config = dict(
    n_layer=16,
    d_model=256,
    n_head=2,
    n_kv_head=1,
    head_dim=128,
    d_mlp=896,
    vocab_size=2048,
    activation='squared_relu',
    norm='rmsnorm',
    norm_place='post',
    norm_eps=1e-06,
    positions='rope',
    rope_base=1020.0,
    rope_fraction=0.25,
    qk_norm=True,
    attn_scale=0.0884,
    bias='none',
    tie_embeddings='early',
    parallel_block=False,
    extras=['value embeddings', 'hashed n-gram embeddings', 'capped logits'],
    init='uniform',
    init_std_qkv=0.04,
    init_std_o=0.00707,
    init_std_up=0.04,
    init_std_down=0.00707,
    optimizer='adamw',
    lr=0.00101,
    lr_mult_o=1.3,
    lr_mult_up=1.12,
    beta1=0.9,
    beta2=0.98,
    lr_head=0.0219,
    warmup_steps=229,
    schedule='wsd',
    decay_fraction=0.679,
    decay_shape='sqrt',
    final_lr_fraction=0.0,
    batch_tokens=[65536, 131072, 262144],
    seq_len=384,
    doc_mask=True,
    train_tokens=666900000,
    steps=5046,
    dataset='wikipedia_en',
)
Each number is 128 + 24 x the weight over its row's rms, rounded and kept within 0 to 255. Layers, rows and columns count from 0. The size above them is the row's rms in percent of the matrix's.

# layer 11 MLP down (transposed), 896x256, rms 0.0423, rows 676-728, columns 128-191
size [106  93 106 106 101 103 105 101 103 102  90 102 104  96  92  96  97  98 108  99 102  93 107 105 107  86  98 101 104 111  97 101 104  96  86 109 104 102 106 102 101 101  98 107 101  93  99  98  99 106  98 100 103]
[[141 110 184 112 133 127 130 148 160 113 124 110 120 154 122 112 138 146 131 142 112 146 130 120  73  99 131 139 152 159 175 128 112 131 153 124 128 139 123 114 129 141 149 108  62 143  83 134 129 121 104 120 104 151 168 165 114 121 106 148 143  99 157 121]
 [100 143 160 151  78 125  95 155 108 146 142 110 150  84 120 160 129 149 169 125 142  62 140 105 126 172 116 123 133 175 117 136 133 142 103 136 114 110 149  97 142 138 108 126 142 174 119 146 122 150 132  95 113 180 131 111 151 113  99 140 170  89 161 104]
 [144 124 134 150 101  95 116 101 142 109 161 132 104 104 159 138 179 139 114 129 137 127  99  97 128 141 153  70 113 126 112 131 136 140 101 167 105 107 137 114  95 154 152 129 133 135 152 143 143 147 141 139 183 112  96 118 114 172 152  91 108 114 134 116]
 [145 110  69 100 156 144 127 143 131 143 147 129  97 148 123 105 138 147 128 105 135 152 143 105 133 129 102 116 162 144 123  72 137  88 141 161 141 138  89 132 119 139 122 128 128 117 135 130 156 150 149  94 130 114 116 100 116 146 111 107 141  67 121 147]
 [ 91 144 151 128 105 124  96 108 163 151 137  70 106 110  78 167 119 154 163 142 115 104 123 112 149  92 151 126 103 167 118 131 104 130 105 122 107 143 106 175 150 106 157 105 107 128 128 126 101 142 160 115 133 157 125  79 113 180 130  95 141  85 164 148]
 [ 42 128  94 129 118 102 105  79 150 144 111 132 137 119 112 146 156 125 143 162  76 138 130 119 105 173  98  86 133 129 164 100 120  90  84  94  76 120 144 130 145 175 108 119 133 137 116 134 140 161 151 114 116 115 111 113 157 164  95 163 150 142 143 118]
 [116 157 123  85 164 123 157 154 117 100 112 143 123 148 114 122 118 124 115 143 188 141 118 138 151 117 172 168 122 164 148 115 110 149 110 156 135 138 153 126 138 145 131 174 122 155 177 135 127 149  63  92 148 126 135 126 159 127 125 124  98 119 103 123]
 [126 155 172 147 139 130 135 117 119 139 127 183  93 144 151 112 139 121 131 141 114 101 115  91 123 112 124 115 151 137 134  97 125 179 123 118 152 159  86 111 157 128 106 102 120  98 162 158 135 117 112 167 148 126  86  72 145 134  96 125 140 115 117 113]
 [136  78 120 165 114 105 126 134 124 143 114 139 124 144 140 153 122 126 164 170 125 124 119 133 129 140 168 168 142 144 148 143 162 118 131  96 117 142 181  75 165 144 169 133 114 106 117 158 134 138  85 129 123 144 134 144 123  50 139 106 136  98 118 150]
 [134 126 148 121 134  94  92 146  85 169 159 109 115 131 142 123 136 123 177 109  89 153 138 121 112 107 120 115 110 152 111 116 100 136  95 138 133 126 166 148 155 113 126 119 100 134 125 136  99 143 106 145 101  96 139  87 112 151 112 133 153  98 114  89]
 [ 87 156 174 155 164  93 150 114 159 123 131 136 125  89  83 163 136 126 126 171 134 112 107  82 109 122 174  86 163 116 125 130 129 155 128 150 124 164  63  97 132  95 122 144 116 126 111 128 154 129 136 115 141 129 120 134 160 114 124 131 107 181 141 138]
 [151 117 112 125 114 121 135 149  89 124  76 107 140 114 166 105 121 154 161 132 146 138 116 137 141 167 136 118 167 126 140 135 151  98 135 106 174 115 113 125 131 140 129 113  59 144 147 115 146 126 148 172 171 147 154  91  75  81 129 135 121 128 127 144]
 [139 148  85 131  86 125 119  59 147 133 104 144 127 164  95 152 157 129 134  94 112 101 111 158 145 109 127 137 135 149 152  90 143 125 154 152  93 177 147 115 126 105 133 134 140 125 117 139 135  99 122  74 112 132 179 113 187 134 138 132 112 100 147 131]
 [153 134 124 153 104 132 159  72 163 129 132 115 140 135 127 109 112  84  99 109  78 101 179 121 119 121 103 126  93  97 115 129 134 119 131 111 168 107 109 101 125 147 128 136 128 111 148 127 131 118 108 100 134 108 109 138 166 166 163 103 171 115 104 143]
 [144 161 109 160 109 106 165 142 125 136 123  99 128 129 127 173 166 114 110 158 117 142 149  89 122  98 128 113 138 132 123 112 145 117 140 138 110 127 119 168 141 137 110 153 115 114 108 111 140 105 151 133  88  98 145 136 136  97 118  78 163 126 130 152]
 [138 115 144  66 108 118 138 155  94 170 138 129 161 133 146 188 149 157 125 144 176 140 145 156 168 154 149 120 103  91  87 130 167  88 167 137 128 119 128 150 132 116 148 139 157 178 127 121 127 154 100 132 110 143  94  74 112 153 159 121 147 140 172 133]
 [164 155 131 162 137 113 152 136  86 119 130 167 144 131 135 131 154 135 104  73 140 121 142 141 146 121 122 140 133 144 124 148  78 126 175  91  90 125  95 127 150 128 124 133 138 138 112 120 120 129 100 119 125 115 151 124 144 138 138 152 107 119 114 149]
 [148 119 135 180 119 179 122 132 174 138 121  88 132 169 123 124 129 124 180 144 104 127 127 145 131 144 107  97 165 125  93 153  87 114 100 112 117  91 135 130 116 122 149 140 136 124 130 100 123  99 113 118 113 138 121 140 130 144 123 197 124 114 134 100]
 [131 117 130 167 136 127 185 123 112 177 123 124 119 124 130  82 108  79 141 142 106 132 145 121  98 113 101 127 149 114  91 139 152 148 102 134 102 114 128  47 110 147 101 127  88 142 163 142 100 129 156  71 132 142 103 126 108 121 102 139 103 124 106  96]
 [142 125 181 112 143 181 142 110 117 160 123 138  88 140 128  93 104 153 149 125 126 190 178  91 103 131 171 129 138 123 125 131  87 114 123 109 137  83 137 136 117 145 123 134 174 103 156 130 164 148  86 164 169 100 113  76 127 110  81 109 126 126 130 109]
 [122 114 144 133 144 139 111  77 164 193 145 131 125 158 151 125 131 126 128 100 130 137 133 177 138 102 113 125 104 125 165 151 172 142 122 146 122 114  91 118 122 133 106  93 151 127 118 145 120 100  46  91 116 120 111 102 170 136 129 154 149  93 143 121]
 [149  74 114 131 136 150 117 168  76 129 149 123 110 129 120 140 148 151 139 168 135 130 176 152 146 151 132 139  92 123 136 117 108  89 112 130 128 131 160 146 167 110 131  99 127  94 134  85 153  94 101 115 147 133 179 166 183  90 134 146 137 128 102 146]
 [ 89 107 157 186 121 109  81 170  81  93  94 173 176 146 119 172 109  90 138 129 131 128 133 141 153 142  76 125 124 108 148 146 114  89 134 100 137 144 122 114 123 121 155 107 121 225 120  93 127 142 117 148 156 146 115 169 120 101  97  98 163 147 149 135]
 [ 89 155 124 126 102 121 171 131 134 108 152 146 127 136 112 110 108 176 131 123 143 156 110 126 134 122 137 135 110 146 137 103 107 115  93 133  88 121 109 121 154 110 179 158 142 184 125 164 148 145  94 116 132  97 123 135 123 145 140 153 192 117 151  77]
 [ 85 141 144 128 128 101 123 126  68 137  77 131 119 139  85  88  85 127 125 166 137 113 139 127 118  94 152  86 177 130  74  91 123 133 148 113 117 141 147 148 166 133 146 155 112 121 140 136 121 121 178 147 105 127 115 117 115 106 139  75 151 134  88 129]
 [107  92 105 108 197 122 134 117 158 118 122 109  90 133 153 141 121 125 110 127 118 108 100 157  96 134 128 127 103 116 178  95  92 177 113  48  96 125 103 127 132 113 120 100 140 117 127 112 151 148 108 124 149 121 123 133 147 145 122 110 103 139 134 161]
 [125 120 113 144  98 130 105 115  85 173 123 106 143 147 116 127 126 152 122 126 112 156 120  85 110 118  86 126 147 104  89 130  92 157 116 113  82 141 108 125 111 151  93 162 155 143 120 122 110 169 103 160 173  96 170 109 201 111 133 128 119 200  63 105]
 [123  93 116 152 133 105 157 105 139 137  90 114  90  84 116 121 164 154 110  92 102 180 127 143 181 114 185 112  98 116 109  98  99 121  98 105 120 132 167 144 126 142 144 103 158 116 105 110 153 125 131  99 110 183 161 160 163 110 132 118 140 102  80 127]
 [150 104 128 111 122 144 132 123  93 114 121 150 121 121 140 101 121 143 142 135 145 142 155 112 135 163 102 117 148 150 100 111 107 128  97 167 156 127 119 149  89 132 124 141  69 122 102 135 164 119 112  90 129 129  92 130  82 114 127 121 102 132 133  59]
 [164  80 133 129 144 132 115 141  95 111 174  85 147 134 110 111 152 139 150 181 124 105 154  80  98 113  93 110 167 111 140 105 162 134 111 108 145 118 126 101 130 116 109 144 144 103 109 140 172  98 116 110 124 108 138  94 128 108 109 151 119  97 109 116]
 [145 143 166 114  86 124 123 102 160 154 123 130 129 125 165 154 115 106 140 124  67 149 134 124 176 145 148 132 139 136 132  82 138 102 101 114 115 128 141 122 127  94 112 141 156 125 155 177  58  79 163 152 128 110 131 118 172 140 131 105 170  95 146 182]
 [129 129 107 152 129 152 141 145 203  56 119 113 141 136 128 127 134 124  98  97 141 130 162 160 158 159 135 172 146 123 144 130  86 109 123 142  96 123 149 137 151 183 123 193 123 106 123 135 178 129 113  90 105 136 127 152 143 129  82 134 105 133 166 143]
 [120 139 151 149 143 126 110 147 129 132 125 129 163  87 135  84  96 129 151 143 159 116 105 173 149  70 118  91 150 118 138 129 127 138  52 116 118 111 121 116 144  84 158 118  83 133 129  82 127 132 119  99  94 118 119 117 105 102  99 121 199 126 113 140]
 [121 133 119 133 129 139 103 105  88 122 103 150 130 147 118 137  94 115 142 136 133  84 105 120 117 112 144 115 144 120 141 102 129 128 167  93 141 163 139 149  92 119 112  96 136 120 154 143 117 162 101 143 155 130 156 166 144  76 144 102 146 149 146  72]
 [165 140 142 158 150 115 135 138 126 121 113 129 127  74  94 129 125 146 130 123  90 151 133 117 108 150 115 155 122 129 160 124 139 131 107 135 138 115 126 124 160 137 126 127  83 144 123 123 123 129 119 120 100 119 115 162 143 122  95 117 139  82 124 122]
 [165 143  78  85 201 129 109 130 115 122 155 135  81 158 110 150 155 133  83 128 159  98 100 148 145 112 120 139 100 142 163 141 134 154 108 161 146 161 152 114 160 177 140 118  92 127  86 143  97 150 111 134 124 133 147 124 135 150  93 115 114 147 166  73]
 [170 114 126 130 118 139 107 152 125 156 123 149 111  95  70 148  97  96 117 136 161 152 118 114 153 134 123  96 179 129 146 137 142 131 145  99 120 129  94 151 157 111 159 129 153 118  86  94 132 108 134  96 130 111 135 143 153 156 175  93 113 110 101 111]
 [128 120 103 125 107 128 168 112 126 145 163 120  86  99 148 131 131 122 106 119 156  95 137  76 146 106 153 161 165 113 100 115 116 133 136 148 103 150 119 106 129 146 108 172 108 115 123 113 153 104 159 138  91 114 132 108 108 137 105 159 163 141  93 143]
 [ 83 178 139 160 105 112 133 137 155 140 119 120 132  79  95 114 113 202 100 116  94 138  84  93 153 134  86 105 117  92 101 105 114 129 128 136 173 174 138  81  96 134 131 109 144 166 161 171 124 126  98 158 173 125 137 127 131 122 157 112  99 127 131  98]
 [128 135 123  96  99 120 137 123 117 111 138 127 143 129  99  83 100  88 125 119 138 146 122 141 127 105 111 119 112 129 115  82 112 120 152 110 174  99  86 109 129 153 121 127 122 119 120 110 138 122 124 133 133 112 157 165 148 146 135 145  90 153 102 108]
 [120 119 119 108 126  84 118 149 126 125 141 138 128 137 126 147 138 102 155 111 114 143 124 123 145 137 111 101 114 140 128 123 111 156 122 107 131 145 152 130  97 133 134 148 178  85  99 117 159  79 104 138 116 185 141 124 149 104 128  84 131 160 103 103]
 [159 133 148  93 114 142 109 119 124 120 112  75 137 113 104 141  96 147 130 178 132 144 160  90  99 153 130 126  98 125  93 120 135 156 119 107  94  89 127 125  67 138 138 107 110 142 125 131 110 110 103  76  81 143 116 102 149 130 134 145 144 110 151 129]
 [145 106 147 153 105 143 139 138 107 112  99  90 122 132 129 115 117  96 130 147  74 116  87 105 118  90 126 106 102 106 153 146 146 112 151 129 111 120 103 137  97  94  90 120 134 134 139  82 101 103 146 135 113 148 123 116 103 122 129 110 122  83  86 132]
 [101 133 141  94 137 119 124 101 137 107 114 140 118  97  94 138 140 161 133  87 144  78 142 120 159 118 115 148 137 124 135 156 134 153 127 105 153 125  72 125 129 147 116 115 131 130 101 170 153 133  92 163 114 128 123 111 115  84 172 153 155 124 106 116]
 [119  89 142 122 128 142 140 118 113 129 100 123 100 118 127 111 142 136 152 113  84 132 139 124 150 117 120 107 104 168 119 117 103 140 165 138 147 117 119 130 136 101 105 164 153  91 100  92 121 111 145 142 146  89 135 144 149 116 111 129 165 111 132 119]
 [126 106 132 158 119 110 130 115 122  97 156 113 144  81 143 140 173 109 155 113 141 183 113 145  87 146 160 132 142 140 133 144 111 154  92 111  77 137 127 153 161  95 114 143 123 169 130 102 109 116 111 132 135 136 113 112 137 118 142 106 113  98 105 101]
 [184 175 108 128 127 155  95 133 176 155 155 105 127 109 144 130 105 142  69 123 165 124 147  56 113 125 108 103 123 106 109 136  87 106 137 146 107 137 155  88  88 115 124 113 140 149 116 118 147 128 160 117  86 147 138 120 151 133 147 145 113 135 137 159]
 [123 114 130 113 134 141  88 170 131  99 120 118 121  93 133 128 131 150 126 161 164 129  95  89 152 116 125 137 136 143  97  94  85 142 128  85 157 121 110 131 165 138 121 121 148 115 114  95 118 138 116 144 128 136 104  87 130 108 123 185 156  94 145 130]
 [103  96 149 132 118 127 132 142 179 138 112 144 129 120 109 195 132 125 130 122 153 137 148 128 170 111  97 112 146 128 160 108  81 122 130  86 129 139 146 126 130 114 150 129 122 141  99 144 103 127 150 123 160 181 112 137 129  91  85 114  94 152 102 148]
 [143 142 149 109 153 152 168 151  86 150 133 127 105 163 110  86 114 159 105 101 157 139 146  70  98 134 132 106 133 135 118 115 155 101 150 158 125 123 140 107 131 153 187  97 120 103 149 115 166 117 115 135  80 155 142  88 128 133 123 153 142 120 138 142]
 [125 160 122 139 138 160 125 162 125 123 156 152  97  93 109 123 123 132 133  96 113  89 118 141 163  73 101 114 151 135 118 129 127 120 152 144 112 131 158  99 115 119 156 101 109 137 167 106  87 143  66 108 128 121  77 118 130 107 109 160 137 162  93 143]
 [139  70 114 123 150 156 123 149 135 113 136 163 123 128 135 150 127 119 148 123 117 133 126 114 115 108 127 142  77 116 140 138 140 115 101 138  76  96 138 154 172 118 130 114 166 116 159 128 147  91 152 151 114 150 132 176 161 108  98 125 103 138 148 119]
 [133 126 163 100 170 148 135 155 123 142 117 106 129 117 194 121 129 128 157 137 189 120 133 171 122 105 120  88 120  99 112 179 134 121 184 149 116 175 136 131 138 120 127 132 141 150 119 117 152 104  88 100  66 154 104 130  92  93 155 106 130 130  70 171]]
# layer 11 MLP up, 896x256, rms 0.0606, rows 677-728, columns 128-191
size [103 106 108 104 102 104 104 112 104  91 101 106 103  88  92  96 101 108  98 100  98 106 106 109  88  98 101 107 107  99 103 101  96  83 108 100  98 104 101 104 100  98 102 103  96 100  96  94 107  98  99 101]
[[161 142 126 145 124 158 123 129 136 136 144  99 125 139 152 118 150 141 142 139 137  94 154 150 145 156 122 183 127 121 137 156 176 113  75 176  86 118 112 149 112 129 150 118 129 139 146 126 111 161 116 132 128 170 136 142  98  91 144 146 150 147 150 134]
 [138 148 142 169 130 134 143 172 147 154  84 164  96 165 122  98 144 114 156 121  55 133 142 125 140 125  85 116 112 147  92 101 142  92 110 138 145 107  98 137  89 101 115 126 112 149 180 130 153 141 154 140 156 148 117 118 145 166 113 109 151 131 129 112]
 [142 168  86 123 148  97 143 115  97 121  98 176 110 124 107 136 119 170 105 119 129 119 118 163 120 175 116 132 174 128 166  79 161 139 128 115 138 134  98 117  85 124 109 125 131 165 134 152 114 111 133 152 126 152 130 144 130 100 136 112 101 167 110 120]
 [110 150 124 119 116 140  95 116 108 196 121 111 131 163 117  99  76 127 125 127 141 115 133 165 131 140 118 136 132  84 152 115  99 147 114 112 135 124 124 130 123 154 107 174  89 137 180 132 146 133 110 106 110 167 127 111 125 137 111 118 138 178 130 147]
 [ 99 116 104 100 174 103 111 120 123 143 106 136  97 124 145 138 125 147 118 147 144 134 129 117 156  97 133 129 109 130 148 114 106 130 124 213 147 121 171 118  98 123 120 102 117 154  79 148 121 126 122 102 114 117 109 131 104 158 135 145 153 107  78 122]
 [138 142 116 153  88  99 157 124 153 100 130 118 140 159 144 111 142 113 156 109 156 139 203 150 129 139 127 123 133 119 105 158 104 152 143 130 167 140 138 101 125 135 117 112 138 140 139 143 133 164 119 131 126 128  94 102 153 141 172 137  85 146 118 128]
 [144 147 165 161 139 146  79  75 123 102  96 111 154 136 151 107 105  73 110 147 123  74 168 126 105 142 132 140 181 119 135 131 116 157 126 142 121 118 143  97  80 152 119 130 114 131 126 165 153 150  84 141 152 184  76 130 146  83 108 117 151 107  80 100]
 [162 140 152 153 138 158 141 120 154 106 100 152  40 137 145 116 131 165 151 126 147 144  99 149 103 160 155 147 154 130 146 161 153 102  92 111 179 119  92 152 141 153 149 112 157 119 146 110 138 125 122 116 113 163 105 152  99 106 141  94 138 116  87 189]
 [145 104 113 100 142  99 140 101 127 126 103 111 136 121  87 122 129 115 161  74 124 115 140 128 120 124 135  91 142 130 164 155 127 148 167 157  95 124 134 149 100 135 107 161 143 103 151 131 165 114  96 123 162  84 138 181 148 106 142 117  97 173  99 121]
 [180  98  99 147 126 107 114  98 150 130 112 121 127 115 143 128 118 120 115 109 149  81 118 144 102 147 144 112 148 124 119 161 102 146 153 159 123 134 120 178  75 182 126 131 117 119 164 143 181 109 135 134 143  97 125 108 169 130 114 148 109 109 111 107]
 [160 156 134 137 127 125 127 144 126 120  69 108  78 137 131 160 123 151 144 150 101 139 129 155 144  95 136 134 145 127 142 131 142 153  87 186 104 117  90 135 115 123 111 109 161 139 119 154 119 150 135  90 194 178 122 154 122 146 122  89 111 139 139 152]
 [133 164 111 125 146 140 148  84 156  96 112 157  81 142 152 133 172 119 135 116 137 108 120 132  93 147 115  96 110 138 130 136 152 138 110 171 134 124 123 129 146 154 170 177 194 155 130 150 115 162 151 134 153 106 144 138 150 129 140 122 117 134 120 127]
 [116 104 109  93 125  90 133 143 102 141 124 144 116 129 115  92 128 100 103 139 128 133 125 164 150 126 116 129 144 152 166 135 110 186  92 110 130 167 122  93 114 129 141  92 170 154 113 112  99 146  96 141 154 105  88 135 129 109  88 101 131 127 138 114]
 [142 116 136 144 171 148 141 139  94 137 164 124 144 166 131 150 137  94 164  92 137 126 157 139 176 124 142 116 123  81 131 133 164 131 128  87 161 171 144 112 125 143 163 135 110 149 158 113 119 140 119 142 117 114 141 167 120 121 119 103 134 122 134 108]
 [129 159 136 108 134 131 100 122  93 117 134 148 124  93 131  96 127 138 128 136 112 145 117 156  91 149 132 121 141 155 177 135  68 110 110 108 118 133  89 102 145 113 155  94 160 117 135 107 141 149 111 145 130 109 122 137 151 105 128 112 107 144  41 132]
 [114 162 121 102 109 101  80 154 139 129 118 146  77 148 173 103 102 125 156 128  86 114 137 164 179 127  77 122 105 129 125 134 126 109 121 104  89  89 139  97 119 138 120 112 122 111 147  99  98 150 159 138 134 126 152 144 123 127  65 102 145 147 138 146]
 [130 147 128 136 127 129 103 109 146 119  98 107 122 146 167 106 115 115 123 134 132 134 162  85 105 135 117 125 137 166  95 131  96 117  66 106 126 154 120 142  87 107 145 132 113 110 127 107 110 170 133 143 136  82  88 132 164 164  90 133 143 121 101  97]
 [175 174 109 117 124 129 108 104  99  98 137 149  98  84 184 150 140 115 130 123 116 107 143 157  92 151 116 125 164 112 130 146 129 102 118 123 133  94  75 112 126 160 153 150 130 132 132  85 126 149 137 105 148 109 132 112 133 147 109 149 155 118 128 134]
 [107 131 146 138 138 112 128 112 103 111 126 158 136 135 127 142 107 108 134  85 119  97 137 101 140 154 113 104 101 172 135 123 142 166 100 152  93 105 137 133  87 186 172 144  93 156 123  68 122 108 117 153 140 122 138 148 148 123 103 126 159 141 107 137]
 [128 154 114 143 132  92 133 115 182 169 102 127 101 166 121 169 152 116 189 128 184 124  97 107  77 110 155  90 124 125 159 147 107 143  97 142 145 118 131 132  97 127 168 110 137 121 122 135 116 135 151 126 124 128 141 173 138 137 168  83 125 182 151 147]
 [161 122 130 119 145 106 114 150 127 167 121 135 123 163 121 119 130  98 127 143 127 146 116 182  97 147 131 172 138 127 114 146  94 149 116 120 178 139  89 154 118 143 127 124 176 141 128 119 119  82 106 123 178 153 132 146 124 165 126 148 144 141 108 148]
 [119 147 130 100  97  78 154 150 110 105 138 105 132 134 152 137 127 164 157 105 108  97 137  99 112 154  88  87 148 105  78 134 120  69 123 142 136 137  75 155 147  84 182 126 103 161 139  78 147 125 147 161 127 105 158 164  97 162 129 127 136 124 105 184]
 [123 124  62 117 106 150 111 132 114  72 125  94  99 157 161 153 117 124 182 160 130 115 144 146 148 153 145 100 159 137 112 130 101 133  87 144 159 135 159 131 109 142 162 142 134  98 132 154 171 102 164 114 103 166 106 146 145 161 156 136 140 144 105 149]
 [142 162 125 176 117  71 145 134 157 105 142 178 106 102 153 132 152  91 140 106 146 119  98 151 118 112  98  77 155 116 122 128 139 127 132 111 152 144 141 199 173 140 138 151 143 133 164 140  81 171 170  68 111 101 126 157 188 136 127 146 118 148  88 124]
 [116  81 115 159 137 174 136 110 102 136 150 152 132 124 124 140 132 138 180 110 143 117 110 136 138 179 110 135 137 125 107 194 103 119 126 120 159 167 127 115 134 108 138 125  94 119  95 117 126  56 148 151 116 123 151 109  98  94  89 163 152 138 100 112]
 [119 110  97 111 131 152 122 139  98 102 166 133 165 126 135 112  97 142 121 105  87 135 118  84 106 137  96 141 112 131 176  97 151 138 123 135  98 164 125 122 107 179 105 174 159 112 101 110 147 124  97 103 105 123 149 143 160 106 129 113 136 137 116 134]
 [147 118 138 101 137 101 104 137 141 108 116 129  67 145 148 163 127 130 158 157 130 135 117 120 119 147 135 135 144 154 139 162 127 113 120 142 121 119  92 120 153 141 152 140 160 141 125  78 172 117 137  65 115 103 113 121 166 141 130 120 155 109 105 168]
 [146 121 114 139 126 167 118 132 153 103 127 135  82 108 173 139 154 121 162 153 100 142 131 115 148 176 138 150 151 153 128 172 147 137 118 135 108 161  69 140 152 143 152 104 156 140 155 136 160 142 147 124 153 155 148  92 143 132 138  93 119 176  91 109]
 [160 142 117 136 149 122  96 127 141 145 122 144 133 149 122 134 111 130  95 102 166 106 128 143 120 101  96 152 124 134 138 121 100 154 137 131 112 124 117 133 158 144 141 142 105 123 103 160 144 109 137 163 117 136 153 167 144 104 127 109 116 131  82 151]
 [119 173 142 153 135 102 116 119 130  74 154 133 125 109 124 113  64 111 114 100  99  84 158  70 179 174 103 121 134 137 140 147 118 150  98 187 141 124 100 105 108 154 152 138 124 138 114 148 127 126 158 173 150 121  99 132 115 127  97  95 133 127  94 138]
 [ 99 113 124 176 140 135 181 148 121  92 139 129  59 128 125 132 147 131 135 121  95 102 149 132 160 148  97 152  82 116 133 133 102 130 132 137 115 156 152 156 164 144 154 101 129 115 104 127 123 141 167 165 161 118 141 130 125 179 116 101 171 156 142  94]
 [138 133 123 107 108 110 165 121 102 127 107  74  89 154 115 133 131  71 156 144 131 101 149 148 124 128 115  98 153 140 130 139 174 103 147 127 141 144  80 149 118 115 119 132 110 115 169 183 110 119 155 118 133 125 136 157 168 120 105  96 125 146 123  86]
 [108 122 134 145  85 102 130  83 110 112 119 118 151 118  78 102 128 108 153 126 100  97 116 152 123 163 144 144 119  91 156 156 145 120 117 106 126 157 107 132 102 155 140 158 155 137 156 139 153 111  93 146 125 125 134 115 119 155 127  57 125 142  95 113]
 [120 148 144 127 149 137 109 108  92 145 167 133 118 171 171 112 138 110 143 128  97 109 144 100 127 150 126 119 130 135 142 148 155 168  84 149 122  83 142 145 172  93 106 128 149 145 177 111 129 141 146 122 176  87  95 152 118 148  78 146  97 117 150 131]
 [113 135 121 143 115 134 136 126 100 135 152 138 130 115  79 113 107  95 126 121 135  59 128 125 158 118 119 157  80 159 118 172 171 119 118 140 133 142  80 115 148 131 123 128 111 144 106 159 119 121 131  88 144 150  96 133 121  80 154 106 139 164 143 148]
 [ 67 117 102 139 118 136 117 138 145 153 153 135 155 158 128  97 154 132 142 127 103 141 149 106 118  99  96 169 137 123 155 106 170 147 118 157 142 161 121 156 122 102 140 158 132 133 136 129 105 151 149 161 115 124 108 116 180 125 127 119  96 168 157 182]
 [115 150 118 112  84 162 106 133 155  88 147 101 126 131 140 135  69 105 133 100  98 115 159 145 133 147 123 125 173 123  93 117  99 142 117 133  98 131 101 119 162 112 139 124 150 118 163 151 170 174 164 102 157 127 149 136 124 105  95 101 161 139 115 152]
 [103 176  61 139 123  90 117  93 135 161 138 178 110 122 118 141 135 141 143 121 121 111 143  98 146 160 149 115 152 147 142 136 180 157  98  96 120 114 168 136  81 154 118 123 135 129 149 143 168 123 145 132 180 136 124 166 163 118 152  87 140 159 125 154]
 [185 138 142 147  77 143 142 158 101 145 110 144  85 103 123 136 118 132 121 116 145 163 123 122 133 165 106 115 127 133 130 132 121 140 179 150 121 149 139 186 129 163 100 112 125 165 105  92 145  87 103 109 100 123 102 140 142 117 128 165 125 195 118 151]
 [153 106 113 140 124  94 120 134 164 124 140 123 166 118  91 114 149  91 111 171 162 127 139 189 133 146  97 129 125 111 143 150 137 149  90 132 139 132 131 183 108 119 157 102 187 154 170 110 171  75 141 134 138 114 141 121 147 131 136  97 127 138 108 109]
 [ 96 121 153 102 136 125 135 132 151  98 138  85 114 101 104 112  74 113 134 157 141 116 163 108 108 126 132  91 188 142 167 128 120 121 123 164 123 136 160 132 131 117 143 144 103 137 122 129 104 163 158 173 111 148 100 155 136 115 142 138 140 124 155 137]
 [115 131 124 158 127 125 140 133 137  91 164 142 132 137 163 129 136 107 126  93 124 114 111 188 124 125 154 112 167 158 102 161  66 107  87 154 149 151 104 166  97 142 129  80  91 149 119 142 116  98 112 155 175 157 116 153 129 135 114 128 142 150 125 153]
 [114 135 129 147 131 104 157 111 132 143 150 130 145 159 155 162 113 144 128 167 149 111 113 218 114 140 137 128 160 164 131  75 139 159 149 120 168  93 133 120 100 114 160 150 121 182 141 120 139  91 105 108 156 159  75 148 115 149  95 131  94 112 145 130]
 [135 121 113 128 130  88 136  68 127  77 157 127  94 107 121  90 185 140 154 135 141 133 163 120 112 125  78 121 157 114 132  89 193 194 113 115 153 111 105 125 130 161 126 126 124 123 105 149 117  98 111 126 146  95 107 152 151 156 137 124 137 145  98 150]
 [128 123 110 137 110 155 147 150 119  84 107 131  88 161 109 110 193  96 214 126 144  90 103 101 161 146 112 157 151 165 124  89 146 118 135 120 147 109 128 132 143 147 157 163 141 154 117 152 141 101 118 118 137 134  90 126 154 163 114 135 148 169 117 117]
 [139 141 119 163 104 115 126  90 112  88 115 140  95 157 131 140  90 111 104 113 120 134 141 145 129 157 121 151 145 103 105 129 123 121 152 153 112 142 165 111 113 132 152  87 149 117 164 102 113 131 157 111 118 162 132 170 105 146  98  80 154 158  74 124]
 [109 157  96 131 107 101 159  87 132  90 115 122 130 122 144 148 147 164 116 124 106 115 123  89 143 121 159 114 152 130 102 139 165 147 141 140 135  82 118 136 144 135 103 149 134 140 160 102  85 156 167 108 127 130 111 139 130 165 120 135 156 156 137 158]
 [ 95  96 135 119 125 101 128  96 165 133  95 118  79 133 151 130 119 117 126 147 138  89 142 149 128 109 166 153 151 101 145 109 143 109 121 137 170 140 161 150 114 123 135 107 131 132 158 135 148 186 174 110 109 119 148 103 106 166 132 123 145 120  95 148]
 [112 144 172 130 105 138 120 112 127 151 154 100 131 150 126 172  96  78 146 122 145 101 126  95 114 111 151 139 123 188 114  99 130 144 147 157 164 150 139 113 120 170 173 106 184 145 105 102 134 127 145 119 121 141  72 158 149 119 166 134 135 129 110 132]
 [116 148 133 143 101 133 174 116 121 122 154 144 102 171 135 140 122 105 137 149 116 111 160 182 139 159 170 130 134 163  78 138  95 186  93 104 151 141 143 138  74 144 182 129 118  97 139 109 146 134 125 135 164 151 100 158 155 126 129 130 120 168 161 114]
 [ 92 111 156 138 130  91 138 137 160 154 134 140  84 122 112  99 170 163 160  75 165  97 146 138 137 112 137 108 115 130 159 126 109 117 142 135 169 129  90 130 113 182 128 120 179 135 166 146 116 148 165  83 162 150 114 155 140 149 153  72 116 130  97 155]
 [109 110 151 138 135 127 107 150 110 107 126 160 135 174 127 132 143 137 137 114 148 116 142 135 132 126 152 115 100 131 128  93  65 106 132 142 131  96 110 153 107  90 113 118 172 128 111 171 139 111 142 140 129 130  51 129 149 133 116 187 113 158  79 100]]